From a checkpoint of a small transformer trained on Wikipedia.
Architecture: RMSNorm before each block, no biases in attention or MLP, untied embeddings.
Training: a variant of Muon for these matrices, 11126 steps.
Each number is 50 + 10 x the weight over its row's rms, rounded and kept within 0 to 99. Layers, rows and columns count from 0. The size before them is the row's rms in percent of the matrix's.

# layer 4 MLP down (transposed), 704x256, rms 0.246, rows 546-562, columns 192-255
102:45 56 49 49 40 38 60 47 64 44 50 52 51 55 63 52 38 48 60 56 55 66 68 61 45 48 42 74 37 50 44 52 42 53 40 46 42 60 45 58 49 44 52 48 45 55 57 42 48 38 45 37 43 69 51 57 40 39 44 37 51 33 53 48
098:44 64 51 48 45 48 65 60 42 51 45 47 51 56 46 47 50 34 51 45 35 38 37 40 69 56 60 58 52 43 57 54 67 57 55 43 52 45 55 38 49 44 48 46 40 36 40 53 46 65 54 53 47 37 43 45 55 55 45 38 48 48 57 70
105:46 50 56 56 33 43 44 48 68 54 56 57 66 46 41 40 61 60 55 35 67 66 45 77 50 48 54 38 33 43 54 62 59 52 31 48 59 52 45 49 58 45 30 52 67 54 41 62 46 31 36 63 54 39 36 62 53 45 51 42 52 36 52 39
127:45 39 59 47 59 58 54 50 38 65 50 73 47 45 46 52 43 47 58 47 49 56 53 43 65 49 33 62 42 59 51 45 63 40 47 38 43 46 57 48 37 59 49 59 00 45 53 54 52 49 58 44 37 42 52 51 53 51 44 59 55 59 58 45
107:61 70 36 51 56 57 37 35 38 49 40 58 28 43 45 62 55 45 40 52 55 46 64 45 45 54 40 64 45 75 44 40 51 30 44 53 52 49 47 37 80 59 50 54 42 39 45 47 45 65 54 46 55 32 58 30 56 45 74 47 48 41 40 55
088:73 48 48 50 35 66 51 51 35 41 48 62 48 46 33 51 49 54 37 62 49 62 50 42 51 56 64 54 47 56 32 41 47 54 62 37 56 55 57 49 52 34 52 55 39 32 67 48 50 54 44 43 47 50 54 39 51 40 48 38 36 49 42 38
093:48 44 49 64 45 60 42 52 53 65 52 40 47 67 37 60 58 36 44 43 46 41 49 53 54 29 48 53 67 61 55 42 52 57 39 48 37 35 75 56 30 56 70 81 25 33 77 45 52 50 55 42 68 49 46 51 32 59 56 54 72 65 50 38
061:59 55 45 46 44 51 52 58 26 66 59 47 62 48 52 71 36 45 40 42 54 59 44 32 66 39 67 53 57 56 46 76 54 55 46 29 49 70 54 29 33 41 51 61 48 51 47 47 55 50 49 58 73 50 44 44 42 54 44 65 44 51 47 25
102:58 56 63 42 39 47 63 43 51 39 39 65 45 67 41 28 51 60 58 51 42 58 61 55 44 34 34 45 59 63 64 34 39 44 55 47 53 39 64 68 47 51 46 57 57 50 59 31 43 44 25 56 56 52 51 37 43 62 70 55 66 60 56 63
085:53 49 62 53 64 45 42 50 52 58 42 58 43 52 52 47 60 62 56 40 40 46 53 36 60 52 52 53 40 56 50 49 53 54 58 55 32 52 35 46 62 43 60 60 60 40 51 61 52 43 45 56 58 45 51 48 57 69 44 46 51 66 48 63
071:46 63 48 54 57 47 39 62 55 33 43 59 47 55 32 69 40 63 76 54 54 51 63 41 52 47 60 54 46 54 56 57 39 50 63 47 41 54 73 50 33 57 44 70 31 35 49 50 62 52 63 62 39 55 54 54 29 69 63 52 51 44 59 37
079:37 52 36 58 51 47 55 70 62 46 72 36 57 49 39 51 49 36 56 54 50 52 48 28 53 54 45 57 36 37 59 45 33 30 42 62 62 59 57 31 64 59 49 56 61 59 50 57 77 46 43 38 54 54 60 41 37 50 49 50 51 54 44 51
107:49 63 57 34 48 54 41 49 36 49 65 60 49 36 33 58 44 57 49 49 51 59 25 35 51 59 50 39 48 57 49 61 53 43 30 37 50 43 62 62 47 57 67 52 35 27 76 53 39 54 76 56 64 47 57 59 52 67 68 48 40 51 37 40
099:58 56 54 44 45 52 51 48 43 50 62 51 62 47 45 43 39 38 44 35 57 29 60 52 28 48 50 64 60 35 51 38 45 40 57 56 59 63 25 51 42 54 48 42 35 50 43 62 42 46 65 57 49 55 33 37 49 44 65 29 46 62 50 54
105:54 26 50 36 56 39 38 44 58 51 61 63 60 68 45 52 50 42 53 45 44 57 41 40 47 46 39 52 46 64 60 56 53 34 40 36 57 35 44 50 55 61 41 52 50 64 30 58 49 38 62 64 66 59 64 64 51 49 46 56 40 49 71 63
107:47 29 66 50 48 28 40 58 55 39 59 56 42 56 65 61 63 46 32 55 59 45 65 49 52 46 61 53 57 64 45 41 63 53 52 57 43 59 38 53 44 57 48 42 49 54 48 45 59 45 43 67 40 38 58 41 47 47 71 57 57 47 28 50
091:38 60 52 54 45 58 49 48 51 47 46 51 47 74 51 60 50 54 39 54 53 68 39 65 48 58 57 38 34 30 58 46 55 52 46 36 51 25 52 56 65 58 42 53 99 54 49 41 52 62 51 42 44 42 44 34 48 45 48 46 56 53 51 47
# layer 4 MLP gate, 704x256, rms 0.0869, rows 547-563, columns 192-255
099:49 68 64 32 54 44 53 54 36 45 48 58 49 58 54 69 35 32 60 39 56 41 61 33 38 37 45 49 47 51 75 66 60 53 37 68 48 39 51 50 45 53 51 57 59 58 52 44 61 55 46 49 30 55 39 77 52 47 65 56 41 55 53 56
105:51 57 35 49 44 57 57 48 49 51 35 53 16 47 51 38 41 49 53 57 49 19 39 42 39 44 41 42 55 47 36 49 69 29 57 40 32 37 41 46 38 45 51 67 45 41 49 39 53 43 39 59 59 45 47 43 65 59 58 38 56 63 52 50
121:65 55 41 48 39 46 54 37 32 59 34 67 44 68 56 53 35 57 41 52 46 61 53 28 44 49 57 68 58 50 36 45 40 46 46 50 72 61 46 56 63 49 59 36 51 45 45 54 59 48 51 58 46 33 58 39 39 60 56 50 47 58 26 53
108:46 78 39 60 41 57 50 49 39 54 74 44 68 50 55 49 37 32 43 44 42 56 45 25 54 55 54 27 46 48 51 63 57 50 53 60 78 44 50 37 44 54 39 61 44 31 39 26 65 68 45 46 49 56 37 53 69 47 53 58 41 45 51 39
091:52 48 52 58 59 40 55 58 35 39 63 35 52 58 51 29 32 36 44 45 43 54 49 49 47 46 37 45 46 39 37 37 43 38 40 53 56 47 58 47 57 32 35 47 57 36 69 49 45 56 59 31 56 55 45 43 43 71 66 61 55 45 50 54
091:76 43 56 54 52 68 49 55 46 63 46 50 49 57 44 43 45 46 45 45 65 66 36 25 57 58 47 39 56 35 45 51 44 38 40 58 43 55 26 48 48 52 50 80 54 46 48 65 57 46 50 52 43 59 54 53 47 47 48 52 57 60 57 63
061:69 52 52 56 55 46 49 50 48 39 50 47 45 62 53 51 54 50 59 59 58 68 40 44 45 55 39 39 56 50 56 58 60 49 37 57 44 51 45 33 33 63 55 52 48 60 45 55 51 60 39 37 38 52 42 52 67 40 60 37 34 52 34 68
097:51 53 47 57 52 37 45 31 47 38 60 66 56 49 37 35 48 49 67 39 39 48 56 49 48 53 56 44 55 62 55 62 47 39 45 62 63 41 50 63 35 55 35 60 49 39 49 25 62 33 57 44 58 48 45 54 61 59 62 55 65 59 27 63
084:69 48 40 36 50 63 44 55 40 43 48 60 48 45 42 60 63 51 40 36 52 58 52 60 52 40 35 47 22 54 48 52 33 45 47 46 47 52 50 66 61 57 59 61 48 50 36 39 51 56 52 57 62 54 36 24 54 58 54 57 59 48 28 43
071:63 39 54 41 76 39 52 35 57 65 48 54 60 53 46 40 37 33 52 54 54 50 58 49 44 60 45 60 48 66 47 58 69 53 33 40 46 42 53 57 44 60 51 68 44 72 50 46 45 64 62 65 61 50 47 60 55 48 44 51 41 64 58 63
079:37 29 54 36 30 51 41 59 56 49 51 58 53 50 50 45 58 60 53 56 65 44 62 55 32 35 48 60 42 54 39 42 51 41 58 48 60 44 53 62 40 56 49 41 57 52 39 61 66 46 54 43 39 52 57 59 47 56 66 56 48 54 56 37
105:49 55 37 69 63 62 41 42 50 48 48 35 64 48 39 41 50 69 50 60 65 57 53 52 37 37 56 44 36 25 55 55 53 39 50 47 42 53 53 60 65 42 45 36 44 53 45 42 48 55 22 50 70 71 35 46 42 43 56 42 33 32 55 45
100:48 42 61 65 61 41 57 58 39 46 40 58 45 60 52 44 46 50 43 63 51 36 64 41 65 50 73 63 53 45 49 47 41 46 70 41 57 56 53 57 58 60 44 43 45 52 64 58 40 47 56 53 62 51 58 32 47 51 61 46 43 49 42 56
111:48 42 46 40 53 48 55 56 46 76 75 58 58 64 44 43 49 47 49 52 55 51 53 52 31 44 45 54 40 66 59 37 72 43 57 47 52 41 42 67 47 51 48 63 38 60 38 49 68 60 53 48 44 42 53 69 66 37 46 48 51 32 55 50
105:28 47 56 52 43 50 44 61 53 49 47 65 47 61 62 55 42 44 64 60 35 52 68 50 36 60 48 42 31 57 55 41 46 61 50 46 54 49 43 51 47 54 62 37 39 33 47 55 47 50 42 44 44 54 52 51 56 39 38 46 53 34 45 44
085:63 44 35 46 43 71 40 50 42 50 52 49 53 61 58 46 64 69 53 55 50 47 43 74 39 66 59 55 63 66 42 43 64 42 63 58 74 43 51 34 45 57 53 57 49 42 58 44 51 49 49 48 48 34 52 61 46 39 57 46 53 39 50 61
098:53 57 57 61 43 49 41 52 55 45 32 49 34 49 54 56 56 46 69 31 45 59 55 47 30 50 48 54 54 52 51 61 48 37 52 32 41 42 41 45 67 54 51 43 47 30 57 42 45 26 51 50 56 67 41 57 37 48 58 60 69 58 25 28
# layer 4 MLP up, 704x256, rms 0.0857, rows 547-563, columns 192-255
100:47 47 56 32 55 49 63 49 55 62 56 73 53 63 23 35 58 46 38 48 46 53 65 56 47 41 52 34 51 48 49 59 60 55 56 56 33 48 61 50 55 54 49 45 75 48 49 44 54 54 39 62 47 54 67 57 49 55 47 45 35 46 46 48
103:48 66 47 29 65 71 42 48 49 49 51 37 29 46 46 43 43 25 53 65 64 50 51 60 38 43 49 46 44 45 51 58 57 60 66 45 73 54 50 50 46 33 40 48 50 61 62 48 37 44 30 39 62 43 33 57 62 55 57 34 47 50 40 49
124:56 51 71 57 51 49 63 39 48 49 51 46 48 62 48 50 41 63 42 62 49 62 43 37 51 58 51 70 55 49 36 32 55 58 50 42 57 54 39 55 56 54 65 41 55 42 56 57 37 49 62 75 55 59 57 43 40 52 44 67 62 57 49 51
105:47 47 39 35 50 61 53 43 48 59 49 45 56 56 59 44 49 49 35 41 68 57 60 61 45 61 43 39 48 37 67 56 55 18 39 51 62 46 50 18 59 73 55 46 49 48 60 48 48 54 37 40 38 56 41 54 51 42 51 56 43 21 38 56
091:56 38 42 35 65 50 42 68 55 58 55 41 48 64 48 20 54 48 53 35 47 53 57 50 43 46 50 38 57 51 43 66 61 37 47 57 73 50 52 51 38 40 49 48 50 44 62 31 53 63 55 51 44 50 63 53 43 54 38 54 54 58 58 51
089:65 51 69 54 59 47 43 44 36 62 56 39 51 45 40 35 46 50 60 48 43 62 27 43 54 62 59 34 29 55 37 48 54 44 47 48 56 71 44 49 53 50 55 58 58 54 43 70 45 53 39 30 43 61 45 46 35 47 36 44 36 69 69 66
063:52 46 43 60 59 56 52 40 52 59 43 54 30 47 51 51 55 61 59 65 51 59 34 42 39 49 42 30 46 45 43 40 42 52 38 47 29 46 61 44 31 53 49 61 50 56 51 47 50 52 39 53 54 55 58 50 40 62 52 40 46 45 47 50
099:40 43 42 63 60 40 54 69 34 33 49 59 72 51 50 37 49 49 61 48 41 30 52 54 44 43 54 37 50 64 37 59 58 55 52 64 67 49 67 56 53 35 54 64 62 38 52 52 74 52 68 46 62 40 41 31 59 48 55 55 26 73 51 46
088:71 42 53 41 49 55 52 46 57 48 45 27 47 57 54 46 31 64 70 39 50 54 43 34 51 56 55 55 50 54 43 40 48 52 53 68 47 43 43 42 57 46 47 57 58 51 54 51 50 47 28 28 44 66 33 40 64 42 59 47 59 60 53 47
073:32 53 47 49 49 54 62 38 55 56 52 72 64 44 53 48 48 51 45 37 43 50 47 55 52 45 40 40 47 62 48 58 66 72 29 54 59 40 62 44 41 57 28 52 45 43 57 60 40 50 52 62 39 52 49 35 70 48 36 43 57 55 62 41
082:58 52 58 57 57 46 33 53 47 39 27 48 51 44 67 33 51 50 40 59 36 59 47 45 41 53 45 54 54 49 59 48 50 51 32 39 52 64 42 46 57 62 47 62 44 56 40 54 51 34 56 48 40 42 34 27 45 48 48 55 47 49 57 65
102:49 51 45 53 31 50 48 44 60 45 59 58 44 48 55 53 55 58 48 64 59 48 43 50 49 57 68 52 53 52 44 43 34 35 43 49 35 36 48 54 59 43 33 40 73 60 63 52 59 46 26 39 54 56 45 67 64 46 43 66 46 39 63 60
099:57 41 57 62 68 44 44 52 58 51 53 55 33 68 40 56 49 55 61 36 54 43 65 49 47 65 50 56 42 44 56 63 69 74 63 39 52 54 59 65 53 50 57 46 51 64 39 27 60 44 62 41 42 49 40 55 57 37 55 49 67 40 43 63
110:54 60 37 62 52 35 61 58 57 58 54 45 63 37 48 51 52 47 29 42 66 52 46 45 53 51 57 47 52 53 44 50 48 43 46 56 38 62 55 35 42 46 62 56 51 45 64 45 61 41 46 42 53 52 55 54 42 48 46 51 51 52 54 61
106:53 58 14 43 56 49 59 43 54 49 63 53 50 49 44 50 39 39 45 37 58 44 49 42 54 64 24 58 55 60 27 36 49 49 49 40 41 51 49 55 49 49 48 86 50 55 46 41 56 49 51 69 52 65 59 53 52 60 41 53 54 56 55 41
089:24 44 75 43 56 51 60 40 23 43 46 71 52 44 62 46 53 43 34 47 54 57 43 37 62 47 39 49 53 48 51 44 60 37 48 30 58 57 48 60 60 51 56 39 53 42 47 53 73 67 44 54 38 57 48 42 46 48 78 47 54 53 62 51
102:42 58 51 52 47 57 66 31 62 57 40 49 49 47 60 47 47 37 44 54 49 48 47 42 44 48 29 37 68 64 49 51 44 42 44 42 40 52 66 67 51 53 40 66 66 55 30 42 54 44 57 49 51 41 54 65 54 62 52 49 51 51 50 57